config.toml
n_layer = 14
d_model = 512
n_head = 8
n_kv_head = 1
head_dim = 64
d_mlp = 2048
vocab_size = 8192
activation = "gelu"
norm = "layernorm"
norm_place = "pre"
norm_eps = 1e-05
positions = "rope"
rope_base = 10000.0
rope_fraction = 1.0
qk_norm = false
attn_scale = 0.125
bias = "none"
tie_embeddings = true
parallel_block = true
extras = ["capped logits"]
init = "normal"
init_std_qkv = 0.0276
init_std_o = 0.0
init_std_up = 0.0276
init_std_down = 0.0
optimizer = "soap_variant"
lr = 0.00187
beta1 = 0.95
beta2 = 0.95
weight_decay = 0.1
lr_head = 0.00732
grad_clip = 2.0
warmup_steps = 200
schedule = "wsd"
decay_fraction = 0.861
decay_shape = "linear"
final_lr_fraction = 0.0
batch_tokens = 131072
seq_len = 1024
doc_mask = true
train_tokens = 568500000
steps = 4338
dataset = "wikipedia_en"
Each number is 500 + 40 x the weight over the matrix's rms, rounded and kept within 0 to 999. Layers, rows and columns count from 0. Numbers have three digits each.

# layer 3 MLP down (transposed), 2048x512, rms 0.0645, rows 442-548, columns 320-383
544449474525538572558525483542489538491534518522524542466479544507471503473514506419488485517468516447561534547551502521531483519472555469475477539519519493508485500502523447456480554395428480
527554490483484534561525511450491560475524472479525475447445486545534471534482525530452538486501496503524543477515518462460451455504411535482483503453572558471486518503468527460490519504547567
501493499456484446517515512512452489524542494445511499589473535533488456377473463582501469531502519506566529503486492532502485462523448469518520583562451464542563568596535482520511448545508507
492527464483625548448482495602442508477499482520550569554531454499443419483457438464480472526543481476563447533478452461484486482451448516476529517488513460451452460497478529440500463420603480
441495510497517502442463471521574525539472449520469484473503550461459503483467435561506492449448579472565527506552535478475487481432507482538545528524496481451509484500454545503534497514544579
504548494514463520479472480506435436598517428473495485517482495610478600551414506492508482493530501463501426323457419466521525526504473526457531466489476495515486449534491579462495529456485528
554509458571589580497517487490571520476462535466491480468463509483458434488549492505555550434491573588531484477511521531466514478478443485455453527518459459576513541470550474471400516511469480
500514544534452515472485439581513472507439529525509518534478450457499538506557497456457493549418425491486469503474513484605551552498549451514452564497524504493483477527442586495523506445565520
448462522432552523562496521511458492456503548505559447555489470469590569491545495521417416534508480503505467515564447548492494488541436490517523479466483530551496520502509592456532465570557477
539525458481412481504502535415525533515525443476453530499485572546562521493527498486477495553543456515499503437525474455519470538539480520455508469493495479509505463482429514430485484512473473
536523523521563489611464458521469460444483510508509581523494554571513489572493476528461583505515453455482592461479445523505479518395535472520552531514495529510466469476477489500509505460494515
498526486555433501482522476477462492535482525471504539459502422487469444463483450463519448629528552495524471552511545517503489476478489501493541537500498484429441491550467534497554525507527515
537515549413545532495581503480477540515545486450435526483493544478521472535509457552473444426520522432479556544463520513538430521435468585482500497517576565506554522481595552480531498461463529
490473495478492489543482541588537517491551563514480433477505528528470490512510473463483492460552517563535483475515433477463502503487519450514542517514446485480458525469589462502457512472520465
467486552519512558437464491475491489488400537553554483476518551507507505446541501435510445516496439523506533545477446493514460570527478480451517515492500484519532531533532504511547515505410513
451496458601519502538483440465444482508577517481493536561450509502503476499543505549540432526472548498460473467448566549526500529514472493510523532540514531422479481501537447544458536480519475
581512418509494514553571533524482474507556454489481423491478459534538471455517436479563519543541474535447472553456535464508492567548426476476447571496570520427544486495440400471459526554486495
525435408496524522470406501543560445525544481534565468529494489507439513537538525511511466496535563479524439487517506491523459537502499458522521550585504510538464431473481515470507475514509447
511476488515436520547501525482559498511540540512506455537507556464544522462510513551503495496487563450499500529531547529419550473486470448490452538501576449472531532553546473562416459548409490
582404585484512552560498496526539457554517516486465510490476492524460440462481533524504516450541441507502540515460471510569447417527446472526474499467563478493563483432470498501505473490521493
565439455505541567484471529546564585502492506467449585524494513532512559504433500507486471434502531500530447534488417477498439517482401504492498508516551498503617549451542480461554519490598539
501516589467497513529511464530496491566565505511451456491533588518571378567559491533523482518502538478514444450462520501553502564543506461492540575547523467559476490489426482569420532429468443
503489501489476453535499506494465562425473539482520416458511550495480557550505525450518581541489483518496478523480524568517511523512505498453586512472497518549425533435493500573463479550487485
516601461496467522531480446440445468378490506477532456572390530482313509448453539560446532479501501481538444468502495544476439529530515474471571522471565514531468472533543435541508500532466480
542475489475487557516514554444439549523460522563451440508547519487505441484492551461513433503502503461569533488557524522515502550522534468507491469506579461507494498537430466477559461603509433
544515485569520426516547523486494491555518512484537550542444457480492546478536500574497515473506515499521475511448432460508488497564494479470436426553496625498527443476433465444478521469515470
641461510527525484511517507464492466494510452442468446539505533608562468478530497512425444503410535473460515450536564502487493542482487512503530494501490514515461492474532481474553529455529430
485504519563641546499491591477565569413463472520478545507480413462476476455527405472557485510511488492479477515511456533526518572521513516459430504483488549469439483555603557481497450469484536
524511524564471524526493472545503461458543520544541482522526461376559427545501558507520495461544495473465506529504565536503521433538516500521504508503483477508456523445478512525530487584521457
486463592469438495535473538419490485513471475456476494520479517484455527517505486484469514528513554437528567476536544519592458500482498528510577502472418511506502486536484543455529515528550539
379500518494434459545533498531480478494510478473492517538497501423468521398520490562599464484485529531521538442477474490483489458525516429461468536546483508493534506464513592469532528491423538
483453521506520543468467543539498523437415514497453502441462482546489496461472516500500420546502506479482559500510449486448467530521462477555488440480463544481487533553526472482582551492509445
485519518471563499516522494580526443495439467467512562548487517465528550518558529544559567470540515492426554550551490483532471491522510550470487449515469520508509505518491499470515529536548530
487494557467493472446529543428474531468556534487511506456463521538388491455507415449400538547513465517540497555450503534553498531510473534442500465528482461490422528500456540439472468491374560
542466456477516535550498542503521532506528506474543512523458511519468511456494517474499515514550471452531518468484518486503508529479435509557433417493495512495482519458462470540441530525503526
521542494547531537473535482479505479505525507455490562553523398487540569462518450475546457491497516475529519515527518509565486529550471474487423502489460466510447501585532454485483559488456459
413504498508593504548564538487485452468473528504487546581558529488497461598502486489434514492516477515590463475468459484510491482509575484512529529532498516430470557518534495443499506576487568
541522434514485498499531486601508466515567487509466468506526472488382441438453504496431470466473559525553558519455468472459506536512554481507523514490537425522481532524558400353492519558436504
475508523519495495534437483488473527523469452559490523484461530521497507486465524473482487447485481477471545470470495589456451457520452500513549538537468501472494498577515493491515516469429506
491523456474477510469451502420566512555534514516563553531478461460499472473501476555377412512506470500443533502485466561446493462504488504527526467447507427507527486446507449549513495466509538
517500546432508411496516432463468452533494526519428491506520460420493502487473511451539514446544556496523484499513523508466527592524438544521527460445503531529525406506536513571451506442548553
484535516499498570459463362587556495517459574509548473509399466531504459530592501454495481572576475529531478488459449595508461479477500446539429468463434500462559567506494469501459541459408481
521525557530595517478484496436455490525481473513491468554495521514495475531491485540475393501506499438582500490515483439482551475501501514498499443462520543544504503464560480588537511498439558
538476553544523479545479519537531548484473534555462501450492502556439446549486523589458447571500538519488495529503465443516492481453501471532513428516459462488453514456496534504491515443478446
461541483493528479519525502470521523497475496506446525499489477533499446507512544442519534485454481434561507600509519504514517536496573492540482488464485511530468506469457488468503478485524449
470467451581495535626565568543547524500526519489466535464495480484485504458500550521508502431549554459481477525590408528492474485501549508503474525524488493478500463476544505464515484436421454
516504538488503485491578490492548524414504508449495509471632502500449573521510477522545533420508555473458470549533447487510501418500430543516491566450502524543515502538502542548556488559463550
552463562494458533495474483507505461535505514445498514478498458475541513496482502524481550511534544471577521518478435455509471483471483495523502461534500514476463536506503481414515499514506475
478493503457543549498475560471493506538465426537611504468539425472518436497432430513475527547481482553533459447581565520580499511415520480498525461523437545570503511490480525496588476524469514
529591466539474493536543546511581542490468514504534556504485465466487605558469541532494494536515491544484515476481468436462482558463487427540523527463513476475501468581537565492536490537535581
553551488515450431518500511513497502451502490520455470514556480539552515498439469552515476551458568516435521495574488473488504547463469476494410530566510473530530551473491466460513563517591465
503497556504472547504553500513484503503479514536470515462500470472487559552495500484438492541470562479509489451512522493514560456541428585490464504515481473541502449512558527506503462501511492
474470554519505430514542508501483472564540540506495507518479505518454464400521523495484518534526465531519545489544546508546532566535489468463473483441448503473461484549532547431515492599448502
556510500533503505544419559488481505478491470459499474510484486521478473476507516538530498484538442606524541476521534491488448507474483498477474510530505413503501444551513573491574567562540501
493557538522537553489477463451553441435480571527526518480526566481540574553542484531470481525461501510444510434440435480490501493541482500516437457514530520507561486502497539517480548588517496
493513456446479439461503462509558537469526503555491513507479474542451544496538573506477532453555493470489425477560441458499459545476520515482506549509482462510495493417476463486538442540534514
494567509411527521428477486445478470467494417425439494518477456480573585479455560489528554524505497478464496471494462510448506477506519465532528457496556533509473457466440506488488513443500529
567475469540476545477533528464438495517592448496492517461485514521506458490538481463562438513426427475487477520470535441549482471461531498459420500489505556560473474478547543454489496506538485
508446462473477474517482559527485494523533504472508466483575466519513533477497453541460479465458578469494483502537533472512431525442511492492559504589508499509520516462440515448523534470554503
491511433521505442475458502526457538492516472482526530473546450489462478532423511537533497557469473574482539537510497472458470511521479565478483515447527512482462464510491539474470495504497487
515474438547495507536507550504521446466510462527517497577514493488549459534460534482445489507469521613508449539494503475488471536516507541437443531540534447466478443453544458434493529493601494
532453590457536459560487512545493496505505493561413541484579497518522512579500481500522558486440483527435535544524511477469522518503506500463508498503424526451494613457520538475463549522455487
517541464440527548568509498556475476458532501546518478410481504488489527510445525430518486527494461462491483466524518541583494461418417429460475472569492492485474478523527517515438551457490574
465490502472526506490543481510537509483469463487465502452501458440513486508481461452516514489461486528516454492478598525521533499573504479516492491484473490424499467501446502543449578518504464
464548449593489508466447513547551482477487508453469462552456468462542491482470474492427523543462495504530488465517476515473462485476486545454496516561545485474517499566545459510485506472499479
484528524501567537480533538521578497454491508471526474503413459547507449594503444516544503498535509470526478472442512481488453529469462377512506479494485539455493499507451516457567439530536516
423484567502573475501528467470521471488491499444511466469478418520364515559522504465574533417514513510492410468479510444455478495500588484422470521511494449525516418456535529510488505506496513
465517501543494490478554475494500578560530497549490457478510513520454554480504548521437533444539448451469469522565496526525512502484502473461538482529495523503454538542495511513541523483433447
514496440466479537464502535533568492528452486489391515537486442551510505450528525453460484497476470453539512517560474479473432512478527551563493532452539492500515437488442483458494478498448502
435527490471501473496487531484570502536482508522516586486429516540536495528476515541494494481488536482479532510547436522467520520505516395557522462471600469433475464528523505495474488566512474
487506516462512517545476456489500437529557446636525483556415476557539479493528474555522528534546552498471519509446466502556507528445464566537461526480519411530511508485564524416434443519498504
419481466504476537507541513533462475530492424547448578523466524467489431574530485523456499519469569536476540500509438493439601561546528497518567506528550536466460476453547573509474456519486520
577578482524506483538492438596512479432503555535555527626525518479463491492503501496460491472519476475473445500517516423460561406427474460493503429492531487506528513502510476567411555570487503
481548492507483566462508451437533473488508473534519497441545443519522491468505475501540494468465510553460517528524527479491559528509494459493456513557521536515509512480524506475418488439492510
547479462458482496445513460498496436509519494476496549466397536532491494490488522497555493428548521503496594522437565482504462553505432491603539435523474487487497460485438512531464471442467460
588490581507547542451473433559445481420589461439427606487508445486489444587448555520472435480539482521454505515451509512483491454549512496514540535540486479526554420549532468524543488548426447
430518513570498440494500537540539526435503532598514510510474467510588415498532481502423485434495397525439465421542507533569510501507481490545543492533514522449581533495536458512448496502527496
574516456481560449544582478429508456458494549523610528521507424509467572538513512491451558455488552534440492550513467461409485486582541514439486555494463509503526551462373450465475482500522467
561530546507485482497534541506513433489489507410507539541500504496549519449494506477481477471495513538472429513494444485574393558549383517476467476480493476522560454494502545522480494489454542
491508489472504517557493499437512470535542534531434537463517515533557510508504485521525466552555508471513525491550544508496433530485509472535467428480520476520541450489519442463490521490512453
515453464521464514504564493420523483516492464452528542491489526518505461545480551481542491492394550482446495454519524502467572541510492520499488524390600574535513487503494500450539496469560484
519577527495506389474499455483571549448527464570515426433443547496485511504546542479437487454536450482497473548468488487565501522516497496538516534526433528497504600531462585489486510569546467
481490504533431535410395398575477523522437495493489476501478456449448544467453519511449474528398471403528485498512429525477559461542501601458459492509509482528589447469520418577516526454520520
556523494516551566455493535547423471521501541470460511478493485483464472515478460503498520483448485578502490413450440466485516500547511428529475447489567530443524485565462481517481532473444525
488530501465493583530524448514523430489553419513528538507503506426530528499525441429465463484446517473493553453496463483458572497557532406528426460536451455481522503548490496395470468511457502
493529546496500522540486511537525417489522520526465508514534510504524512484539557487418531493531516430492488472564485501448471434487472505466514482484533569431482409492444492504517515499514539
502508473443469452508434465484509515496484504501520538471503482491520511585448509475509500533507447537505481584423519488485481491594518533423580459457514483499527466527530559473415459465482488
507549502557498537456504533502553479526431427516402408460468472499557433518443540510400562580412441510537486445566526484495466508483462450585459550538573614474521515451452479475545575491532405
528500564496488548488564488498433477501483465482514479519479524522581466486514573502539484522530515555503536492515452557536496467517455532475484454485479525606484543556470497436461559489520543
519498456463478477525536498492463476443483458554473527482499480475534477495550489512535412496499510467559482476534501511507514498528517497445515478491536494493524493497473487463445502529493535
584519521530491486434509461595519498500489518499410556472494467522486530527501552516527467506439492558420489552497509426469463496574534540413500485428544455505490500418472490509485472434484515
535478510488484518463541536455502483462496505446439506523457478470505483495480536462557462498388507510517486580463467505445537491477452449504481413493380501517483529455592573470478569461539538
484508478491492555542489479553531517505502646495560467539538503479447500538563460499460505503536488564483519468454433542429571564489526459454471485529565492431555549464502494512477466494476470
499501518481499465500568518515435528496517491527447493513480521450484534491525447543497472466470504515501505471598503494478495501487543557466580508546453513581519466523460507506438483393557504
526517577533505517470510489454540464463483566513457465493500504493494477469501503554453480524558483506545507440538490476562555484473565471517530452479541442417501566490489537512572517558518475
516481484519475522509540543512507580480508501523474596576546479407449527520427527543493548492583443490561493509495426457483542542527554418492534500492537478532592525526567414451445485501533401
514485551525430480472446450403541488463503510504490529479478478485477406536550515492496540522486582527513587451481501552575507530441527471499538500533478509535487499431540495548545537533493533
448492490543493469508542507398472524449498528543480567539540512510466507490441462487508463498557529547480523490536490529513503455482531411441485527464420427461508468527539537620490532534530476
504521601494556494565480515454511479515500492493475599489519470462464462453478466493509499517500511509497457463414506537503480536486529552527469517408432503501484440505569374484471552479565512
468519550521477531469583497445478484496515493448500523419531440428501487520535498521561616482440452485543446487449494516494488471543538595560546499454459452492556480533548472436507495538437624
499475477554452512498525521516517519537478474503519490632417493499519476358526512528513520516447506450570407531536519532536491542488473466516454514491553549446545465541454555500507575521459496
474472464454506538540500535513567493456449481472490523451513467575521467446542506557576478544441541460522460473477437498477477543493544526485494493494529447460564534484518507458520489489518548
459509446495531592601598516475491447532456503499434568546507505489478468520485476476465510537513495525522501508479513508521473505449423463458524539534440553553549516508525516489482420497577516
491486502508538574459516532520520494533566477499496453466476517525507456454429421542458481479477491507541570467482467514477414467513511481574473478483524479555519460561548529474494396492423520
508499464504485542499449477526516548508513493515578504512497545393482449471518518465470511407432432553504459520455490434478483506519513517515470480550437461502522454499487593435543535519464471
518538480463531492493480490468446520505584468529464577477442464493538579469498477521507480504541475482547538550523473533539511553484421621501466507552563499579479539522506536438467533474507496
504481478540419432512591465541496473506564467536445508471456485423509546530483517552513508533502433549468509505497499453435438528555471440559476508519461465545570482531502441473432535455522522
# layer 3 MLP up, 2048x512, rms 0.0704, rows 443-549, columns 320-383
504445498482445526522447469504480501489528500533475474545504510498576543516459554488488508505473536537543458540480510550604493494474490541513472501471503550487471552498522452547571497486541406
495481495440517525492462517486502501452465505465483519498483514442498460483490530435424492465475436553510568502507460502519526478565499566469477529480531473519469482494549508493479482471481478
492473510491517423521443521427572531483566531569531526499450479527533550511467505532566486522530469473452483514560495527506494439535539486572492558507534481483444460510525468531545496577509517
494466507537521530507551535490420497548512465475485525508488499543516472506502525473549484503537511499443446478509491534471515441470517501384493494458525489528468512465542410501474510499421520
500493529483501512488539485519514457491558470529543558518482541501427457492541533486486427527581412567515528531532487513570508534527378444484534474512516566432458516502547545507478488563486513
454476480507466522505504519506440451560465465598487470487521474488502520555537514500553507544517445484490531549533496483476502480519517499507509521505471569510491488473428504509558516488459466
434487489480491533518521565438460497508536494485568531494551481511500477523384483513572528486553550524454512570568409502516510464490515464511560526477436563489524445447511493527558454522430518
521471531510490548530504518467466465436497434491511457560568450479585497547467536466562497499538525542488548470464570543432563455557518534511522577467498578468527489433504501478566487501499463
473500495545512567443477551501532493484524505487511572548498508546412441477553495439490557472491505505399571520466608565530549551459542511477418473503489557503503559515514482475537499522450532
480484526495516477449513562519549494492426479518473440461537552532510416504369491479494409444531480503555549489495529510499482515450482537460503505475513481444453449488492584454517493549483463
496491528527563465565516498490571478527509474548523492553529550538552528543534459501459470443508488511494494456484449494469442497542487502429466481498501514517540484472431549549545460445524564
440459438522508515466588557469555531547563481421540478585457595488516465427478498473502396543538459506516434478519464514590449533556536491529558544551487550462493512525509454500545548452429471
543562553522467462482469469521492484423561520497491517535519507523487554442546506496510537502485502434419558496487492456551535469450481546516496521533520489500541422486494530423514505482452623
531492480505474411566507500464479507488558508526537548544472512576433549523462545562380487533464495525474502445464587545503479466449495497490504488550506485434543413449500410492518520522446510
554513593419509501541555499503542466485395487434479490541551502465495573505449481519481507495487516552506530505520489506495522500501437516492514514536526545496454550488507539495522471543470480
490498440421493519454485496450590515528534463518484479446439529491545501551555499513480450520462558508518506470550530432445551505516550520533444449512516540484458559505538529486472489516558506
518442561478495543478535558473431579481490520499445494423504493560564535382514554525514530468492466548495530485473487504483568499474518498488497469482509498428476497570534521520550499487458485
452466471455455565534507492556519501517531466497516484546515521484546506538497515479516448547470502494590494540489456465511489508480503566495541404457511452531490525447443521526516482493532457
515486473534526457586480491623452473536525539487441452430495550478577561556446495441505500467490507450360441565529491468568476500510511534535606608545502535534526498496521520517454501517626484
511412471517577519538484456471501493556500469500583408465420557499547459552548498461509516515594460480502472479507487477451537485479617584463491452484528454537424457541498496552462536501566475
458515492536545527507444512497519546497412480429628472507445549484514568551488501403459513527482498507483527561404481522510437500532528510482446450540522560445561479468561487413518419549556540
525492510489506519467459555458495476579519527532469496563579436431503475461491492516469494501591520504506454477499478525525499486504528546501438499554501498431556448511559475402509525513522482
488466545520530521519481537454533501431524533465468569464483506494441486548517555510592527474593531550453478464564562496492526495551467452506495433552628476478500458504541563441508512509480506
518497495479492454455483458553526503638542511518527430581517537460554507462460577412561446498492508498467496585508478526523402447496488503435474518564409547542501566493552571472476566443510512
493462457502423492478572530481549564558468509460417476578557539560506535471470429508497469542505496496531540469519517509497508510493537452473499537531476459448543479482463510556461430473474515
493467367481596505536467465468495531501524525475476526439492550503542493489528520586448433562519520519545435429452522484576542590527472486530537472513486465492474565515489455515512472497467526
517481542516531502516547417445540524543491505492495495467420527499475463501478464514495463562445541562415460516528517454525503522509478508528531502507474503488451564500471520466514519548505575
563536557504552460521496474487501534457541443516539500505527580571489551460460438515469483491513510500511493546495443485546537514454525525473488518502480564533544468576531438546508516464464518
511610462499484423472558503501490488421496508451490539436506527471504478468472471500509535559429534467450515544511481552476511551517480515557468506527538501487540447574456562514492512506427454
475502507493447535486532500497564490499517513394510538425515460498490474463495576437449553541548559511502531535491428533508516579529569492509465540484487519520454505487558473463474470481510508
424443545484486499500459450450568501473573459453525537479474525517508501534580519534493536442505474509540435520517555458513493524506489511501593531524432502472512540541505471517559536440490479
461512505527471539488476456429472496500514523582456490455487528509436433512514505513456453499512476481536465448542469586444494511563487515550501529516493499513440504462487552561494464505464402
578465429495430537468477531541494465524507513492487507543489451422497509516478531502571450476575504570493495420562541500530518430457546501480488512472546470487545461523509461534502507433547473
488550457580478464447480530469524449497479519501505533575530403572525492515452463492490535457458521530482557526514527527548530501487442475501534427442424536550582551496510439536539453467556507
454469532583443497549490486500519518560518480444480477557473558491456520553495493485567569559497470508546495491484474556528525550508489536537578491509495484462490471524534544512460475532579500
545546533462452469452475480440492489550402528509516439459492442497541517508490576465503587554443514482529529453528481499527558412539500531450507478473495415463456521463569553523503456424529482
501484515516536485505490435505543566467525544503519566520450525496434505530477455481462538494548526525500435527492468479480502464530513480501520527485500468494468514539540531465514492430539472
494515444497492522491573478490520522462520558405456514512480514470526495521528494516519501546594570555554480508515469483523510528517504458499513494480501539534491476475523502549414587526496477
450537558577535472552486495562533491526512466427518436440491621535492466433446519512524563509507522489493483547465458454548557559441565503502453487539477507454415504492481499470464507561466529
511508455435489473558505476541530535498516542501443441499491540441494514427513520557451419486480518488486444411539504491451545418496591469470469471492550494503584553537585543428452443520480510
458521478527534513523547510509483508554480481456509498542486464523459462501517540585436480507504507551416544529512501493527515568492533478480516499466456500473458465510532490607491515474514491
452521510576483592488389489469543441523440448452486425609504394519474442492499482530451492511402501461464498502496491551538452435485439484533591473524544461591480486508556498544482474481503523
459457492562503521513521503523476468510484438480470469503517510481494590560549568527554489482462533503472459389491514556571520529496485453488520502554447503474471382504481508419509407502467491
561468542500502476487464439537583496455493487475533519461500546475535544487465466428501471536536462563498492484507491488539545503479511494463517475467496470435489487533532472550499561527513504
490458447498522466464491478435490602528500455530490508502511510488482469537482547520454530507504508462520486468456511478538490559470454475444487536483460509550500540528537543528520422504597464
507449432542525537450456498546513509509507545501503478481432442552529488523484438511526532553533489550499513533506486493505531454461565551479500510531464514516440504535565493523458431530567514
409508468528465526448463507489519456546477472551547496466429572417519526521518515413514485525544468516426448543532487496518539465542578500474471565525523612535510511522516512578487516504487482
480509512508437538516551489515533451471567489396521478527478535535415486464464553548518507495510549482415483550506506579409515495518506508446560530570488519461448504522545442436540550545503581
493431489447526558511546491455453542507518540408462503469496494521434497492474537526441481494450535467491465461443484490478511461445522558503518432517510475473517494578508465556518489506429443
559467496514476515452473512545491478546508571530509504544544451534487501592514537479454444510515484504548473536550491491495537467553563495554529512506455504537505476527508456476532490558524511
486466453481522504497490594542507532553480502453524500511540498512543449496489483454518559473572453504542520503511507475524453526419553448551567514451512510465522508482555490505500474470504516
487461434461468528460563450465503510553502586526520514495505514529463520465495530500529496512502517483433507509453540487433522501463561560443547437530554501602464455526481479489510479456489512
496497436507524490532534467440468513552546514537474540469435508504520487495457502496524502542469523389534493477507478463493512488528440449531488505560469423501475484467539469532501480421483524
468415496545428425529498416509518559504549544529457470536541498555410510537525508486473497431492530503445436514534461571478533490577492487504484483549472439443477492510481348519532475491525550
516510574459489499496479553453516463462496474503495481588579472504544464516489461473450510456503528488474520530527497492441518456547474534467480482455486543458482497523481465490450493506482512
548466543512500515501511468497516524500512535467534511491551535517493431560522482523532565377590492509535459467471470484455453550462448593438453529516418457468504478463541532492547468496509526
518540451509450449531563467407513405526419469495515499527571518531538490456432507476482563491417500489527488510433497433450540522518485507496489478490496498542520447532451450499478481540564456
472465476460487521523417474436483498484483480409505527528540439520481551479550484454502522445495548478448558514528487563529404427514452529543510502476529466486457577547480643515430517481528502
509538574488511525548553575556605497527435557465405474514429506478570531442446468461498432487600512468465429496512550529569498468491510418565573398522427463543502554493495483561439498474521454
491542527505499455411505517524488528580479480531471468440493552478438492519512459431559495489618471434487478514510445480495564566514513462576459483491514462522552588512485503538491467556442525
495539448529440543494532526529525490540513507470539429558475536442447551420484479556578441588540496535509519502529475534502493512491491513445444574509469499476497483574502556481557469448556453
520470423447474491488495586536473573517475571481457527473515408537527468491517522523481568472502497445492548534488512495479483548494511503544540463526462580438534533510395489470485450489533571
494516528468546515471440503514478525492493495511500585549491481534530553526477448512486442464560493418557481528528472628499473484495473518462506471491468481550503512497511483521499456496500521
479512497474447465489508509459459412483553594497515585494500507496510505476511439506473483473513443502530473471471486485556496483477448443487531494537543576424480505541418539554511455480523498
510401530489511521488437516526539428519546447480472478505511512560536482514439462492477525490506508454449499511452486453478518521458532444516500536586501508433487471474600498480541448491487492
510540495507483466476579499462535456577476516468544491476439550440550453500470579436530542538420461428511527432505508534460491480452569456535519529485492521506568420488491542474523486494522576
515496492461591489485491455530509457554551476499551531454513526540490516492437531519501523457463491473475486509457514525494498478557484458466446532490489505542436513454531536516458461533545581
514475520477472476566428540499447508531556499506522508518483543454511454543515508513453466477415491526452496470446513489504516485563567440531517421535576576527492496558521541484473474447535536
469456525549518508475463439532486516520528505550540408515524530486503526508425523479498531528550509570505487550448580503528559501435528540488506572505440500541533487613552529486512518479517517
499467499459493486459566578451564525495512513454454479534474389464536502465531485423501442453498478550538500459463516531533535478505555466506453474550465518557473455409467432499495501488586522
455551468475554492495505458593560480516512515478482411451509496496525495509503519551458583478472532439510489483523438485496566523460544617469504484473501522445576584548536525522466534455503595
503530524462437487542552505428501528539535508494395481442474464564558530474534463500471517473510448508523481541582577523474496514463537533519423517571554516390402574548506540360530515512529504
551512484491457480452495519522463516494441520535438537495475493531497521505465452506479455519480550452524501534478451516530438460453503512439551509526501499462439483498493358570584565494528529
509468569479560499476526552479497488447470532514476455491579477490512497489445506536615529487536495541550521558522540524531516474487533562477468527545528550479564492473518463508516457523505529
469478554546561486570471556505514524449531486511520421489517507543454506514464397492430539540512510438529508473469481515485493501526557516471513496452460462500481539527488516494445495502470480
477546456522494497517444437483518450461481529474511529485464545576587469478515508454483500527543574440544539496494527429642520475509473536522506464513477509482486533529496568530435497452523526
488486505488524509473450469583614547422490520458456498487541467519413387559535506505517477528503502451498410512488550564454424480453506423440496512483467457466475536457489526509484510533586571
391511459522535529546543528491460611465446451549480482489480539528485514499476498502563503596587519509434539516602532533382511531433615497490492544538484549505439484470555579541511502528529432
492556525529472457441463492537510520481484511499546530556461475439499515499548516486436491373460492504482490498455456509466480529511528497446521459472512503554513524460570518507551480511541514
469433513530457493483485462519420600537526521521464497466478564508479520494445473490467494475594420539533435536458533517487532456473409517494523497585425477467465538493496456511501489473420532
405472472506416540475564476561524456538479518469453468554537508528468465550522449469521508528508470527518562476492552468520490539490453503460491497503490471472461449467509422523517577481531500
453535464528514526490511504444538498476500570489533463517570488508564504496501492502514539426523506524472497539486591468546451460535512482472413485556437493495450516556475522504441547564534518
515508463558516454506460434499577445469541515500460511468542560526546507429505504469484452475492491528448457495474580515478529500506562512505454462512537549621475491433502500466526459456513547
454539537442507533455448504567447569495454577481496480586438468531473463477503506531597476426524508520530521573495524542472508478528515481414459513528451453558498564509522502553554437507540486
495481458491542516536465447514505480488523522510542459538500506519421482546496515527551503577447482513453523518453478470485492515541465513520509537493522463494518484457569498517428456465510458
508475515549450611489420484476498487474487491514553482467486454494505471446548418486517501505449505506456461588520560423476478422497484502502471414469484513487531580598514461485510530437471493
471522622489506490467433539501495505549500565542501574503507488507519489562579515460507445455489453442542504478430466501515543454527440516597473511526475453456469525468531578543435507537453440
470489517527502468519434525455511469511508563468521551444474435539538513549464488502494491544459487470471513468526496462424485536528476489448476510549517527487430501470501505516495471552550456
526499524556530493436468440502601492491549518415544490509486493522444545547464509517466592513500484562528506508441481494479461517423463473496488442493516497551484533534460549558468484453454497
455517529510466521525491497449487532467484457529507502524531481487533516456492525564554431486588462511545494494463428540542526480518524537535498571510424475479505471496532488455503531486497488
483484530516475442536501551447504396546476450489502510480469541508544516548485517510538454477526524514507466539490483508438483409579480479505563506505542533555552471470471504541461495502502444
536484526522497525454582464513563481520472499494465437495582565441428471583554489450496461526422437496424513567453514461509480501452544553494505521530468525516514511536483448438570448505524460
484483550549495531535502422486491526562596480428472417415474452498421470518451473448491483484540476605512516602506539526533527490436518541473480493526513472495503534432459535568477590479506535
460533426493453530515457544489506453500541435475480547491522494500495512522504516427531515512497532486558548461495488477462468469487490471514508437552508593525540513533435556549517554518511582
467505434547506526515488598489463482560520467520468462469453512548530601512525451528396489475453549480429545507572486475442523471502457474541580512583418605519497462504390475461492486437485486
474563476521472441446451538486502465486540464463488520421565529499481517512489494458553509516493571446449422547472578425534545475622474505469567496488431503508456501534532540521474555484523406
532473551471532452520396538493519398502508470516497478454530494506517529486503479520473441473457497506560527506509492480493479511444548510566483476521513493589562507516499447460523501477518449
555499498464459536472505528532509532572537477488517460504553505490485488587479521494481489484503505452451491468524497468553472477434520460479473497463491562482507564508507516560558539418526575
479509540463483468500482443502454506548491540577472506517516527534530456602475560535524485531457453497420527480618528547463542416545546532550443501500535575529563532453504472501443505477569486
458488531540511548527511490555604474500510532446476504528466534487509521499503475476476538444561448509510487525594554539488446483527539593519568533525419465455564514506489547475527524498482496
462501507569497510491562517436470495454543507481489478543527467402554544536446515460488494503556506486473533520492427558481521536505412532499420471535463458474500492465511492425491480497493591
504419552550515401497483537460475452405483464432518480563503495543446536454490550433506494531470526501457399492433478490517540503462495551449535523537478525438513568544493455515503542472514478
556468509502507526567513470472559484513488495531447449507541502516481467526450510450499530465449499503427503493472549481448558473542484510543454483548543545449518447459464534452543576478439537
455523483457510484508467533460444460492464555492504573375484475636463483456555468487481496503521487535519448500513518513490459418471472492468401487492500486359508458497418508516576484497495529
489434456463504450503608517514555457512463596470543472464486556493537458532564435419488524528476525509516481466540507449466482477544574449513492456415509523499498492561503460523483540466487511
561465566558526502536483511495465525494554523479604503530505487507521440471546519434494506438496464539609520478448474436478497509498524437462527542530466546497570517539467568499440516415497546
597432489504501432483454539515502564490491504483540499452563486468440533471490517553510528511494507477528440495508521577520558481415493567428437442508544509524543475527507497457509466465498466